Part of a small language model's weights: MLP 1536 tanh GELU, learned positions.
Each number is 128 + 24 x the weight over its row's rms, rounded and kept within 0 to 255. Layers, rows and columns count from 0. The size above them is the row's rms in percent of the matrix's.

# layer 12 MLP down (transposed), 1536x384, rms 0.209, rows 1447-1499, columns 128-191
size [101 103  98 105  95  97  95  98  97  92 104 106 104 104  93  96  96 106 101 105 103 104  95 100 101  93  90  90 105 102 100 105  97 101 102  96  98 108  98  90  99 107  99  98  97  97  99  99  99 100  98  99  94]
[[115 102 104 116 196 176 152 108 101 154 137 133 106 142 149 169 115  64 125  99 120 137 147 112 114 165 135  96 104 143  97 164 114 131 145 180 105 145 136 116  91 160 125 149 134  93 137 130 129 104  93 132 123 105 140 158 118 151  77 121 141 124 157 145]
 [169 106 119 120 161 134 125 137  97 146 118 135 137 135 131 138 134 117 118 124 105 120 134  94 125  84 136  75 130  90 149 133 143 136 116 120 160 127 126  78  94 101 125 103 117 129 126 130 124 160 117 110 175 156 158  98 177 129 106 132 150 128 150 111]
 [147 131 156 145 152  92 124 131 143 141 139 136 130 129 107 134 123 190 159 186 119 144 117 140  64 154 130 127 134 143 131  80 137 110 125 138 157 111 154 159 138 141 162 109 119 146 121 108 100 154 121 107 126 156 140 142 127 125 118  92 111 117 127 119]
 [175 169 114 104 102 123 147 146 137 164 100 108  75 132 172 115 106 139 147 160 124 110 140 125 142 127 161 118 142 142 117 160 142 121 135  84 166 163 134 119 115 118 152 138 126 132 122 155 119 142  82 134 101 127 127 152 108  82 149 136 148 116 116 101]
 [117 124 146 138 122 152 103  92 136  96 117 103 172 161 124 148 115 130 134 163  93  99 141 118 169 116  70 130 137 113 166 153 165 112  97 165 172 119 109 119 110 113 112 135 133 144 105 136 135 112 117  99 108 116 118 123 113 164 112 144 188 110 153 114]
 [151  98 141 114 136 147 135 117 147 162 110 142 103 141 132  99  44 142 100 151 156  75 133 134 138 142 127 121 125 115  80 118  40 127 145 122 193 159 150 109 157  95 141 151 156 122  86  95 156 112 113 183 107 125 157  98  99 154 127 149 108 145 107 136]
 [136 147 155 111 134 111 123 144 113 115  89 139 116  99  94 115 131 145 125 125  79 132 117 159 125 103 103 156 121  98 158 132 115 134 138 107 131 143 160  85 116 107 152 135 125 145 154 123 128  88  87 113 168 143 117 116 127 129 132 133 127 116 107 105]
 [ 98 133 137 144 167 115 128 132 141 126 120 142 102 159 114 166 123 127 152 182 109  90 152 136 112  94 106 154 142 136  77 148 168 120 141 155 112 128 117 129 137  80 123 147  87 126 131  79 154 135 127 120 144 162 116 101  85 125 139 172 169 141 143 110]
 [150 154 117 141 141  57 125  88 135 166 112 134 158 141 140 126  99 119 130 120 150 116 140 141 110  96 128 123 106 139 132 144 126 144 119 136 138 100 117 139  94 133  93  88 127 109 144 130 110 197 122 161 114 130 125 122 108 137 142 154 123  97 131 103]
 [110 105 107 111 109 129 148 120 151 124 177 148  96 132 154  87 148 134 139 146 148 112 131 110 122 126  98 125 141  89 101 105 122  95 124 140 174 124 147 118 101 126 154 120 140 130 158  88 157 137 106 155 138 128  78  70  98 119 143 111 144 119 134 137]
 [135 118 126 125 137 110 145 159 117 141 101 114 132 122 116 185 114 105 130 108 122 133 153 117 139 116 152 167 128 130 113 140 142 120 102 145 102 131 107 116 141 124 142  83 153 111 136 107 104  76 103 135 163 109 120  92 139  88 151  96 134 181  91 138]
 [152 104 147  95 154 121 149 145  59 120 158 107 106 104 142 136 102 113 120 118 105 100 145 168 145 159 129 103  78 115 108 119 140 170 180 196 153 135 119 124 119 146 131 160 116  79 128 152 104 136 130 143 107 108 138 108 152 112 146 132 110 114 135 118]
 [158 133 109 105 146 130  89 144 158 109 112 143 105 131 120  88 113 102 177 132 140  96 144 128 107 126 121 113 113 100 148 164 152  79 157 103 116 132  88 141 163 138 154 173 157  95 152 156 106 163 131 135 140  76 103 136 108 153 164 124 127 165  61 115]
 [ 63 128 100  94 149 130 140 146 142  87  95 112 147 106 149 157 113 127 132 127 114 156 150 135  67 116  97 144 164 120 122 153 171 160 158  97 148 115 146 150 146 112 160  78 148 141 107 148 116 108  82 112  97 130 100 135 142 112 135 108  88 139 139 105]
 [135  91 107 125 128 137 153 155 119 112  98 110 125 163 148 126 126 148 165 143 155 150 123  99 122 113 146 163 148 112 137 150 139 112  98 157 120 190 116 118 129 140 117  81 114 122 130 145 172 134 156 115 121 145 112 136  87 127 119  79 122 159 154 115]
 [102 121 139 141 106 146 146 125 136 100  93 135 115  95 143 124 157 174 115 112 132 128 117 137 132 104 111 112 100 130 129 133 182 123 155 138 126 131 151  95 153 140 131 128 150  71 125 106 140 153 163 118 113 174  52  77 136 119  97 158 135 107 148 141]
 [142 128 152 125 118 148 153 152 149 154  90 130 133 140 128 110 170 154 118 138 143 169 131 138 110 115 148 117 116  90 161 118 141 110 132 109 129 160 135 126 150 161 118 136 139 132 127 143 143 128 131 165  66 178 136 120 139 156 110  99 130  99 119 134]
 [ 96 124 137 127 122 123 108 152 122 130 158 162 149 145 181 128 141 129 103  90 102  90 143 110 155 137 101 143  96 123 156 146 129 144 104 143 145 145 129 145 105 142  96 149 103 133  60 126 153 106  95 137 121 128 116 136 123 138 148 144 107 124 169  92]
 [133 116 105 146  86  91 135 101 109 119 123 163 152 171 145 156 134 109 161 135 173 125 118 127 103 129 129 137  78 113 110 146 150 135 131 118 119 142 154  72  97 119  93 174 119 133 147 105 142 120 126 137 136 147 111 108 144 158 139 143 159 167 143 147]
 [128 169 128 108 169 140 136 111 123 103 145 117 102 138 175  90 134 124 136  85 134 115 111 153 110  81 127 116 109 147 115 137 124 137 158 109 132 177 124 132 115 135 143 176 156 116  95  89 152  93 154 127 138 151 147 145 106 133 122 143 111 102 156 140]
 [127 161 152 117 147 130 137  91 130 125 145 148 169 162 135  85  98 174 168 145 119 120  86 138 124 138  94 168 104  99 129 137 136 120 178 129 131 117 128 125  91  96 118 133 120 128  78 129 171 120 104 152 181 132 153 154 152 149 157 183 133 129 118 153]
 [150 136 133 154 110  90  90  90 126 150 121 132 125 116 153 139 110 143 109 134 155 106 100 149 170 160 102 180 148 163 141  94 153 123 137  98 127 108 135 121 101 138 125 104 158 149 102 112 132 148  97 140 101 121 138  96 133  99 155 155 141 171 146 167]
 [131 167 103 111 149 112 130 111 106 120 124  68 138 129 151 121 130 149 159 140 164 164 144  89 174 124 136 128 144 109 106 146 140 130 162 123 121 141 119 127 130 142 112 115 109 135 125 113 143 151 149 108 112 132 145  91 114 101 176 134 161 130 152 150]
 [144 147 112 111 129 147 155 156 143  82 107 112 163 130 172 103 128  97  98 113 152 140  81  87 127  65 142 119 138 119 121 126 105 130 113 122 128  97 144 114 152 138 123 170  93 117  96  91 130 111 160 112 107 177 120 116 135 122 137 125 135  92 135 138]
 [154 160  83  92 126 145  94 103 100 136 154 127 119 139 101 117 102 115 131 140 106 121 137 138 146  86 121 108 161 134 118 115  94 124  97 134 125 111 173 173 162 160 168 119 134 161 133 146 132 107 150 135 143 140 155 156 153 151 174 160 134 154  92 126]
 [186 153 150 114 141 138 112 159  90 102 138 146 125  62 151 132 124  99 145 119 143 134 100 150 114 162 119 114 133 140 119 152 119 105 108 105 104 126 110 125 138 117 135 151 111  94 143 163 155  71 101 140  94 117 113 133 129 115 153 140 138 109 138 126]
 [173  99 139 118 141 130  94 162 143 145 164 122 106 109  81 163 175 143 111 100 138 147 114 121  85 106 134  97 114 121 140 131 135 111 103 172 108 120 141 164 140 164 144 118  95 101 148 149 125 125 104 147 141 137 160 154 138 165 131 143 169 104 142 135]
 [127 160 132 113 134 156 100 129 140 184  98 142 125 113 124 130 125 118 132 124 146 135 121 112  75 135 173 132 135 110 110 125 102 139 121 151 150 130 143  73  87 114 129 132 100 126 137 142 121 157 137 149 184 141 146  90 110 121 161 132 130 149 134 146]
 [ 96 107 106 144 130 119 155  77 179 123 112 150 119 128 142 140 120 115  90 125 102 140 122  97 154 108 117 124 124 123 134 162  94  82 101 126 165 143 142 174 128 117 142  83  92 149 114 116 113 149 183 110 112 138 100 150  89 118 165 146 128 145 130 152]
 [137 123 132 116 137 118 116 134 120 104  54 134 133 106 131  91 178  92 124 123 131 141 137 150 140 123 107 111 138 153 118 122 139 143  87 127 143 115 150 119 174 140 135 100 111 115  81 151 151 153 145  85 122 130 149 117 131 126 146 109 112 117  93 113]
 [140 164 161 150 149 140  99 142 143 133 172  98 136 126 141 141 142 121  89 138  99 168 124 129 117 118 131  94 143 124 147 149 144 112 129 110 143 109 176 145  96 110 157 139 134 107 108 115 153  94 155 130 144 143 106 131 145 125 137 155 126 103 127 152]
 [105 136 115 141 136 108  88 130  86 120 121 125 127 128 181 177 159 145 126 178 131 133 134 139  81 127 117 126 119 144 129 138 151 136 137  94 105 116 156 110 134 141 163 100  86 125 133 106 132 126 116 139 130  89 112 116 137 149 109 145 136  61 125 150]
 [118 101 148 117  97 134 135 118 133 132 142 161 107 180 153 112 174 133 118  80 172 135 110  88 164 138 165 110 128 136 101 120 127 199 107 124 159 135 138 163 134 125 145 118  95 122 112  87 150 114 115 144 115 106 115 145 141 143 106 147 129 109 140 140]
 [126 131 169 126 138 129 114 148 140 112 142 103 141 112 158 117  88 129 181  65 123 133 177 155 133 109  89 166 117 154 118 124 110 139 130 126 120 101 143 121 160 137 128 137  76 107 130 146 118 165 108 151 138 152 122 124 128  92 161 179 112 123  81 110]
 [103 109  98  98 124 152 109 148 133 161 132 124 134 106 116 111 104 164 107 145 100 158 140 136 142 156 129 104 147 104  76 103 166 147 132 157 119  92 133 128 126 165 124 129 125 161 133 146 104 145  62 125 152 145 125 143 165 123 111 125 111 144 170  77]
 [100 124 102 139 135 135  92 111 118 132 191 112  94  54  85 116 129 108 144 155  87  98 121 102 128 101 132 103 119 111 126 127 117 123 124 163 121 144 142 139 158 118 143 133 114 119 109 112  99 133 151 147  99 145 110  85 118  82 159 160 118 134 127 141]
 [140 123  97 124 139 101 126 138 119 146 147 132 118 108 102 133 142 117 155 116  73 139 115  77 117  94 115 163 135 119 152 124 152 117 143 121 157 145 158 124 154 102 123 147 142 141 158 148 147 101 130  94 101 136 129 104 137 164  95 181 125 142  80 108]
 [152 119 127 103 131 113 138 124 152 119 120 116 126 113 165  82 120  97 111 135 117 131  96 121 188 127 118 125 136 151 166 116 132 176 119 120 124 139 119 130 125 154 101 110  98 119 153 126 137 150 133 112 110 142 132 100 147 135 114 128 118 160 166 128]
 [ 99 166 115 146 125 119 132 103 101 118 139  67 138 119  87  96 137  97 175 137 125  98 124 103 112 112 146 123 119 127 112 137 134 126 119 135 147 134 130 150 146 121 122 185 124 130 216 148 135  85 157 106 104 120 105 137 138 114 131 186 102 127 142 138]
 [143 126 151 138 134 145 107 152 125 106 105 142 126 124  92 121 140 136 152 151  94 132 136  96 111 120 158 142 126 163 138  96  83 130 112 110  73 152 120 101 113 127 141  90 123 109 177 132 132 127 142 105 147  79 124 177 125 105 157 157 127 123 124 173]
 [139 143 129 156 165 115 114 118 124 123 126 136 120  95 121 139 105  77 152 130 144 108 148  72 137 162 108 132 115 137 118 140 124 158 168 117  90 143 112 145  94 110 139 155  91 125 136 166 114 162 116 153 125 148 127 143  92 146 154 115 136 151 148  95]
 [137  96 123 106 141 120 126 115 126 137  53 117 136 122 127 118 133 127 117 145 125 110 113 129 177 155 149 115 129 139 124 137 153  91  87 148 137 179 150 129 126 131 125 135 114 125 130 118 152  98 115 126 154 121 111 138 153 129 116 117 109 118 154 172]
 [111 140 136 125 136 120 121 139 152 130  98 110 139 113 110 204 128 135  92 119 127 111 109 144 117 136 131 101 131  95 145 128 177  92 152 151 114 112 135 125 104 108  85 205 112 108  76 145 126 103 130 130  93  92 145 157 153 151 125 166  74  89 137 162]
 [165  90 123 138 147 116 157 101 113 168 101 125 161 128 151  95 142 137  86 128 156 177 137  65 144 124 141 118 148 153 111 183 122 115 120 144 111 148 148 161 144 123 106 183 141 134 118  91 121 147 150 142 142 147 104 108 121 134 159 126 101 110  81 137]
 [ 84 116 128 128 121 154 130  96  90 125 133 163 104 120 102 139 122 130 116 140 128 111 108 125 149 119 153 148 129 129 128 151 109 141 156 145 136 118 103 137 148 116 135  75  97 160 126 114 158 167 115 108 149 102 129 104 135  97 132 131 142 159 110 112]
 [129 129 158 139  89 142 100 110  98 143 100 159  80 131 134 153  93 120 156 172 133 113 104 126 136 137 155 116 116 129 157 118 101 103  80 107 108 126 171 173 139 112 135 150 157 135 120 134 123  81 168 185 102 152 139 118 104 133 121 122 105 146 141 128]
 [ 98 135 141 156 129 111 163 139 138 121 158 140 111 106 125  97 162 164 125  98 129 120 124  83  89 111 129 142 119 150  92 104 127 135 109 123 119 139 143  87 138 163 117 121 136 139  74 124 117 125 149 176  71 120 143 152 128  99  80  65 143 108 140 104]
 [128 108 118 107 145 125 125  93 142 101 148 115  97 104  86 101 117 170 112  85  89 133 150 117 168 122 126  94 160  78 147 115 124 115 151  92 133 134 160 121 153 127 120 103 134  84 125 152 108 111 135 137 116 101 142  82 165 165 115  93 137 130  94 140]
 [155 150 149 149 113 134 159 101 168 191 113  82 148 130 135  87 150 165  80 113 157  98 103  97 105  96 126  79 130 141 102 163 134 110 113 111 115 129 103 145 141 105 138 124 149 160 114 111 124 113 128 108 107 114 111  93 139  88 152 113 105 136 147 134]
 [145  99 156  78 124 159 126 117 127 136 123 113 133 126 142 121 157 125 110 137 104 120 167  74 127 178 100 119 139 125 155  99  82 148 144 151 148 133 124 122 134 122 132 143 133 126 151 150 153 155 167 107 177 124 134 162 108 152 158 134 153 114 125 109]
 [142 103  93 166 136  95  89 102 107  92 145 117 105 130 133 123 134  92 125 116 130 151 161 119 155 147  95 109 141 116 137 123 146 110 100  76 100 170 132 174 125 143 148 115 123 147 121 140 123 102 161 105 136 129 102 114 121 117  92 118 127  99 143  74]
 [157 121 124  99 115  76 133 139  78 124 141 139 113 106 123 144 101  81  89 114  86 166  88 122 104 111 119  68 133 133 124 121 155 152 144 129 108  99 132 167 103 159 110 184 115 128 186 116 137 155  99 143 151 132 132 140 127 140 130 146 133 118 143 126]
 [107  70 135 152 161 147 162  76 136 100 108 122 156 117  94 114 142 157 147 151  77 108  98 118 123 124 150  85 112 134 133 107 129 143 142 136  98 143  95 158 145 118 151  63 145 134 136 175  75 140 151 108 132 143 136 132 121  96 158 158 128 133 118 124]]
# layer 12 MLP up, 1536x384, rms 0.202, rows 1448-1499, columns 128-191
size [103  91 105  95  93  97  97  93 100  96 100 100  99  90  96  97 107  93 106 101 102  91  90  97  95  85  96 103 105 100 106  98  94 101  91  97 105  99 111  96 111  95  97 102  93  93  94 111  89  98 105  96]
[[135 147 153 177 130 139 105 132 102 107  95 120 119 141 146 120 115 113 141 130  91 124 149 128 137  91 151 121 146 141 106 142 161 121 134 125 167 162 115 138 149  98 140 149 146  82 201 140 136 109 106 109 116 152 123 121 101 169 136 110 142 154 184 128]
 [146 168 142  98 115 108 105 110 111 121 170 132 142 153 162 174 141 125 148 112 118 134 120 134 118 130 132 117 116 112 182 126 166  80 155 153 106 120 137 121 117 163 136 127  94 129 116 148 109 106 128 106 160 132 124 141 101 112 145 156  77 125 158 139]
 [133 117 116 131 112 122 153 155 125 132  96  84 110 119 143 105 104 137 158 104  79 105 163 134 184 112 125 125 115 130 117 199 153 184 123 100 154 163 143 109 108  97 143 146 126 171 165 148 148 115 135 166 135 102 104 102 116  85 149 166 120 138 146 111]
 [122  96 136 121  91  90 136 105 109 128 120 132 148 134 127 126 152 117 102  79 168 117 162 143 103 110 146 126 116 148 134 139 140  87 128 119  94 102 106 179  97 131 149 182 110 109 165  80 114 148 151 121 106 117 133 125  99 145  80 115 152 144 111 135]
 [105  89 143 157 119  97 132 138 100 122 169 137  79 114 148 186 165 138 138 120 131 110 126 104 148 100  86 149 108 150 114  95 162 109 106  88 152 100 147 124 157 143 114 125 122 111 102 139 155 123  90  76 125 129 180 127 183 115  92 127 143 142 148 141]
 [129 134 122 141  96  93 133 145  90 120 143 116  89  97 120 109 103  94  93 156  97 170 130  79  97 128 133  86 180 123 134 145  76 157 133 133 135 145 154  94  83 113  86 105 144 119 101 171 117 130 137 145  81 155 113 164 105 124 108 129 143 168 126 120]
 [154 123 141 135 179 126 105 154 110 140 139 130 152 156 172  82 131 115 123 101 150 140 114 173 127 128 127 112 140 182 122 152 115 175 156 161 136 110 158  98 137 132 130 121 150 104 144 141 146  96 121 122 114 129 120 138 110 105 106 119 147 107 151 116]
 [ 98 152  96 124 141 132 128 117 116 115  86 123 149 136 130  92 109  99 113 164 171 115 103 140 136 159 135 101 127 129 114 115 140 140 161 101 164 136 176 172 154 144 160 148 106 138 153 152 109 146 149 126 133 135 138 119 116  93 112 125 165 110 127  93]
 [ 88 126  89  98 110 147 143 154 146 126  98 146 127 143  70 110 151  98 169 158 135 123 141 160  94 151 122 121 147  93  78 150 146 135 125  95 110 112  69 122 132 118 148 156 114 114 186 118  95 156 100 135 116 101 144 126 172  88 117 133 171 102 174 145]
 [114 130 141 138 113 124 101  73 137 131 103 150 168 173  66  90 144  83 125 104 104 118  89 143 101  66 118 111 132 151 153 133 129 166 112 144 127 185 154 145 129  96 128 122 160 135 132 153 120 117 141 131 108  92 104 126 121 128 138 150 154  96 145  93]
 [143 100 137 123 142 129 135 121 131  93 115 105  87 151 167 152 141 126 152 113 123 104 153 135 134 169 122 103  85 120 136 113 160 106 148 104 165 165 130 112 105 113  79 137 137 174 111 130 132 159 130 160 104  91 168 124  83 119 137 134 141 135 143 127]
 [116 158 136 146 160 124 111  94 156 127 130 120  70 141 143 118 136 116 159 120 138 171  94 128 143 158 116 117 152 129 162 149 142 124 121 117 108  93 118 122 120 146 123 110 143 119 135 127 142 115 124 154 119 166 128 151 103 120 131 140 113 120  82 101]
 [174  91 139 133 176 108 114 132 198 140 136 134 121 134  82 182 183 171 134  93 108 134 112 182 134 120 135 124 109 134 111 121 113 147 148 139 131 145 169 123 126 108 110 136 135 117 112 122  92 102 127 126 107 111  93 131 128 123 116 129 157 140  81  99]
 [125 124  94 141 133 149 138 136 140 146 108 131 146 135 108 165 117  95 138 110 136 140 101 135 151 125 121  96 133 102 137 107 139 140 138 155 129 121  61 138 140 100 170 129 117  78 138 132  80 115 114 137 166 146 127 149 170 118 134 124 128 108 137 121]
 [135 134  54 132 150  98 131 186 161 123 131 106 129 108 145 107 134 154 160 100  86 102 137 138 132 138 104 113 117 104 119 153 158 133 134 136 130 109 103 108 112 112 130 137 121  97 129 149 102 141 116 139 165 107  88 152 116 104 122 150 118 112 148 167]
 [136 107  78 156 110  84 137 114 111 188 145 101  96 165 123 127 131 144 155 146 139  51 161 132 150 146 144 114 160 129 149 103 110 103 108 170 116 119 101  92 128 134 115  99 131 167 101 117 133 159 164 138 100 108 113 153 132 179 149 119 144  89 153 107]
 [ 70 139 174 122 125 102 143 117 142 103 115 149  89 120 156 161 131 125 148 138 160 129 145 107 137  87  80 158  88 102 111 138 161 144 121 139 151 130 140 128 125 168 151 124 120 148 160  97 157 134 135  78 102 122 135  82 136 131 137 130  88 108 182 148]
 [139 130 116 187 126  91 179 144 121 119 132 107 183 128 136 110 121 149 135  99 140 109 181  90 139 133 148 104 106 170 155 152 133 161 143  70 113 144 147 127  92 133 140 183 137 110  98 117 116 141 100 114 138 123 141 175 153  88 134  93 126 132 110 213]
 [130 124 143 117 140 134  97 145  83  93  83 107  70 126 116 151 122 101 116 111 185 126 157 115 119 101 134 110 127 156  94 138 122 126 174 128 154 165 129 137  85  91 115 103 142 115 163 119 121 133 150 124 132 132 160  92 112 136 125 134 132 140 152 107]
 [132  94  81 143 104 114 106 144 112 144  80 116 163 126 116 146 120 127 119  99 126 124 116 120 129 129 147 122 131 173 114 148 108 109 142  99 116 144 125  94 126 102 104 105 115 148 124 124 181 148  97 114 174 106 140 172 140 155 129 108 119 112 140 194]
 [179 123 147 114 131 133 161 149 103 119 144  82 115 134 144 106 129 153 102 173 132 132 112 128 104 106 152 126 114 135  85  73 137 117 174  88 114 135 151 154 147 119 130 136 113 171 117 118 125 137 122 159 144 115 162 124 122 159  96 119  82 101 127 127]
 [153 137 120 158 134 163  67 107  88 146 147 148 127 125 148 123 148 163 148 111  98 101 151  70  99  83 103 159 151  74 124 118 125 109 104 175 133 105 107 127 157 125 131 140 129 129 104 150 134  87 114  59 138 127 129 100 121 149 121 104 101 145 146 113]
 [183 130 102 132 107 119 114 113 197  98 129 112 178 140  86 116 139 101 157 127 103  83 133 159 111 171 153 131 194 151 135 100  79 122 187  99 123 122 164 146 148 137 112 152 165  99 123 132 125 180 113 119 129 142 107 109 160 121 132  88 148 143 125 113]
 [ 76 145 130 119  97 119 114 112  95 111  89 155 121 131 117 151 161 130 136 131  96 150 147 121 142 154 136 105  94 143  95 131 157 148 124 153 143 115 125 181 158 106 195 122  97 165 145  84 161 139 165 119 175 129 109 154 117 142 153 182 112 142  79 142]
 [118 147 161  74 131 111 133 104 121 111 116 133 144 137 129 148 153 111 126 152 139 122  97 100 104 125 128 134  85 148 110 132 148 157 117 139 158 112 138 188 133 116 126 104 127 116 130 129 106 107 110 121 152 179  82 165 128 102 178 140 108 143 103 141]
 [108 115  98 120 151 115 128 106 193 115 152 122 145 122 147 176  90 123 137 112 135 109 148 111  89 165 126 130 114 135 119 133 147 159 117 134  99 156 101 174 146 136 111 110 163 116 132 172 122 101 128 145 186 177 106 122 158 127 145 107 175 109 134 157]
 [116 145 156 122 117 156 138 148 125 114  96 172 117 142 109 122 115 121 154 132 107 120  88 153 137 124 133 107 161 138 116  79 110 129 105 122 185 118 135 119 121 124  70 121 114  72 150 134 129 147 142 139 178 106 106 134 154 140  95 149  88 130 125 138]
 [136  73 153 143 103 128 136 109 145 152 152 147  90 151 127 127 129 126 145 144 130 139 135 125 144 110 145 149 122 121 124 143 151 158 122 115 161 124 134 137 110 153 118  83 107 163 164 112 130 104 156 111 126 130 108 158 148 127 145 106 126  94 113 135]
 [145 132 193 132 124 140 146 161 107 156 126 144 101  82 145  80 136 159 144 150 219 113 116 169 151 136 153 140  93 109 117 137 110 130 117 179 145 122 186 148 160 150 159 122 133 158 154 117  98 143  90 150 162 150 145 125 113 153 162 131  96 119 130 129]
 [122 129 147  86 126 135 157 151 131 125 146 122 125 159  98 128 141 149 102 133 167 107 124 118 154 178 131 118 119 134 142  81 122 140 172 100 130 149 166 153 104 132  92 178 108 146 122  85 151  84  74 150 134 103 155 130 106 114  96 125 164 130 135 183]
 [150 156 128 136 141 130 117 131  85 128  96 137  94 128 163 155 181 129 162  98  95 102 174 161  78 112 112 108 130 158 125 153 143 131 135 147 110 124 140  84  74 113  88 126 110 109 161  93 105 138 142  94 144 134 101 127 160 141 133  78 122  86 125 168]
 [140 108 122 116 108 120 148 125 169 138 114 114  99 110 117 123 153 169 129 127 120 132  98 167 133 165 137 120 148  74 121 170 135 124 115 151 146  88 106  87 163 127 142 135 116 159 153 130 117 117 136 101  84 129 112 142 139 131 143 185 118 137 140 156]
 [104 130 135 118 125 126 119 141 181  93 132  83 141 145 102 136 149 121 112 155 139 149 164 119 129 126 122 135 145 121 147  78 152 142 128 146 122  92 132 184 102 114  91 154  99  97 146 167 178 130 129 132  92 109 148 121 143 128 131 171 118 127  82 137]
 [110 136 111 137 152 112 137  85 180  88 142 169 140 153 153 153 128 145  77 114 163  98 151 154 108 147  79 121 105 142 126 115 100 129 126 171 133 119 128 101 120 143 105 165 105 141 138 107 122 113 153 144 131 183 168 115 115 115 127 109  99 156 163  97]
 [105 169 137 112 123 123 157 163 118 128 112 114 125 154  99 162 138 120 120  93 184 122 140  94 127 105 167 120 124 123 113 153 115 129 159 126 132 130 143 108 124 144 143 161 108 136 120 107 105 146 142 176 157  76 142 128 134  78 111 126 131 128 132 128]
 [123 101 104  88 133 120 152 113 135 152 150 117 130 113 120 157 105 114 149 119  97 123 138 153 121 116 146 124 157 110 180 152 122 143 137 113 117 122 114 113 159 114 149 194 117 136 131 146 167 102 105  71 150 179 130  87 140  87 141 134 102 164 104  88]
 [113 105 143 151 131 123 161 159 109 135 103 121 126 107 129 108 145 120 116 118 145 134  75 133 145 160 144 164 115 113 104 131 162  86 157 156 141 109 135 157 164 117 112  83 123 159 144 140 102 122 114 115 128 147 161 101 119 144 149 129 136 144 140  82]
 [161 132 113 144 132  87 137 140 108  80 173 111 139 130 130  94 115 119 119  76 149 126 123 161 137 139 148 136 160  84 110  99 115 154 141 127 123 150 154 146 129 145 132  76 116 173 122 129 151 109 140  88  93 103 145 154 103 133 122 183 146 110 116 119]
 [135 132 135 143 130 135 152  88 129 138 100 138 163 154 118  84  76 117 123 126 128 140 120 125 154 164 101 118 151 155 118 124 111 153 125 126 117 158 187  78 134 149 147 124 133 223 136 116 131 134 127 134 130 132 147 124 135 128 113 119 141 141 156 130]
 [107  99 118 109 100 158 108 120 135 143 133 143 119 145 112  94 166 144 123 140 138 153 146  95 165 141 124 116 118  96 132 137 125 141 101 143 136  79 161 110 152 134 119 129 113 114  96 145 119 115 122 158 107  94 145 119 146 134 130 134 116 162 138 134]
 [134  98 135 145 151 137 142 172 133 140 101 183 139 125 102 127 142 129 135 111 131 152 141 113 110 144 149 118 149 120 135 116 137 111 118 141 148 155 145 155 133 107 156 159 136 113  95 134 109 132 142  87  82  92 136 129 143 152 100 146 128 153 119 140]
 [ 91 115 165  71 116 132 108 110 125 103  92 115 118  90 155 139 137 136 151 152  87 102 111 160 155 171 108 111 105 112  87 151 100  81 137 111 141 133 121 102 106 161 129 142 171 146 115 129 141 125 113 105 163 118 108 110 150  46 156 117 140 144 121 165]
 [155 102 149 132 124  80  80  96 130 113 143 133 121 104  97 133 137 124  98 162 123 105 136 132  88  83  98 167 154  72  93 118 166 123 146 104  88 147 106 126  84  76 123 139 141  98 109 170  94 128 162  91 116 145 147 158  86 135 130 107 127 154 168 139]
 [123 137 140 110 155 160 132 139 127 118 117 123 107 157 150 132 188 144 132 114 146 133 138  98 106  68 138  78 130 120 145 107 117 129 141 161  72 124 110 120 136 130 129 146 132 144 129 100 123 111 144 102 185 123 122  85  92 132 169 111 133  89 114 152]
 [123 105 154 134 124 151 120  97 127 159 158 110 150 125 130 106 125 140 115 123 133 101 128 131 156 143 162 121 101 138 130 131 153 149 152 152 132 144  68 121 129 130 150 135 179  93 150  93 142 147 180 133 123 135 125 111  83 175 164 112 138 146 158  82]
 [148 135 105 132 114 126 141 161 165 141 141 114 120 123 144 149 106 118  98 119 108 136 156 143 114 159 120 134 150 124 145 107 139  96 132 129 164 150 201 110 114  97 131 120 113  99 122  87 146 137 112 122 130 137 181 113 129 116 118 133 122  95 121 123]
 [ 96  81  84  98  96 157 129 132 127 146 122 172 116 123 132 126 139 120 144 162 112 143 120 127 137 150 137 113 145 150 127 125 121 116 151 106 115 133 108 121  93 158 132 103 143 111 126 121 127 125 114 137 129 128 142 122 100 117 154 135 116 149 134 105]
 [108 161 104 153  92 131  94 140 117 116 127 129 145 104 128 113 149 142 114 131 134 123 151 142 104 128 109 170 121 114 122 136  86 138 119 139 117 139 110 156 139 120 140 138  99  90 181 138 123 117 111  92 113 179  92  98  91 120 131 124 125  82 108  94]
 [ 99 137 176 162 142  95 103 111  84  88 142 116 130  97 115 133 117 101 161  94 130 149 122 127  95 131 144 107 129 114 123  78  89 124  78 128 133 120 116 129 158 161 140 107 179 169 123 108 115 104 124 111 127 141 185 144 162 110 141 143 125 130  80 156]
 [ 96 115 129 123 123 110 111  83 167 170 124 129 149 134 106 143 143 149 105 145 154  99 106 146 124  87 121 116 173 122 142 142 127 135 103 132 138 130 137 137 130 179 107 128 102 150 119 147 137  84 146 134 147 130 136 135  84 130 102  86 132 119 123 121]
 [172  90 115 130 132 116 133 177 133 121 130 123 112 110  67 133 122  52 133 126 129 141 107 129 125 165  94 101  87 145  90 140 118 123 108 154 151  85  89 170 125 138 144 145 140 117 100 140 157 103 123 136 136 108 141 167 115 134 140 114 119  96 138 109]
 [107 177 146 131 135 112 133 130 146 154 141 168 114 156 134 107 150 148 161  74 159 130 177  99 159 130 109 127 137  97 155 115 126 135 122 118 153 146 123 114 130 102 125 164 125 135 123 142 155 127  99 143  96 120 156 164 108  81 142  97 101 110 128 108]]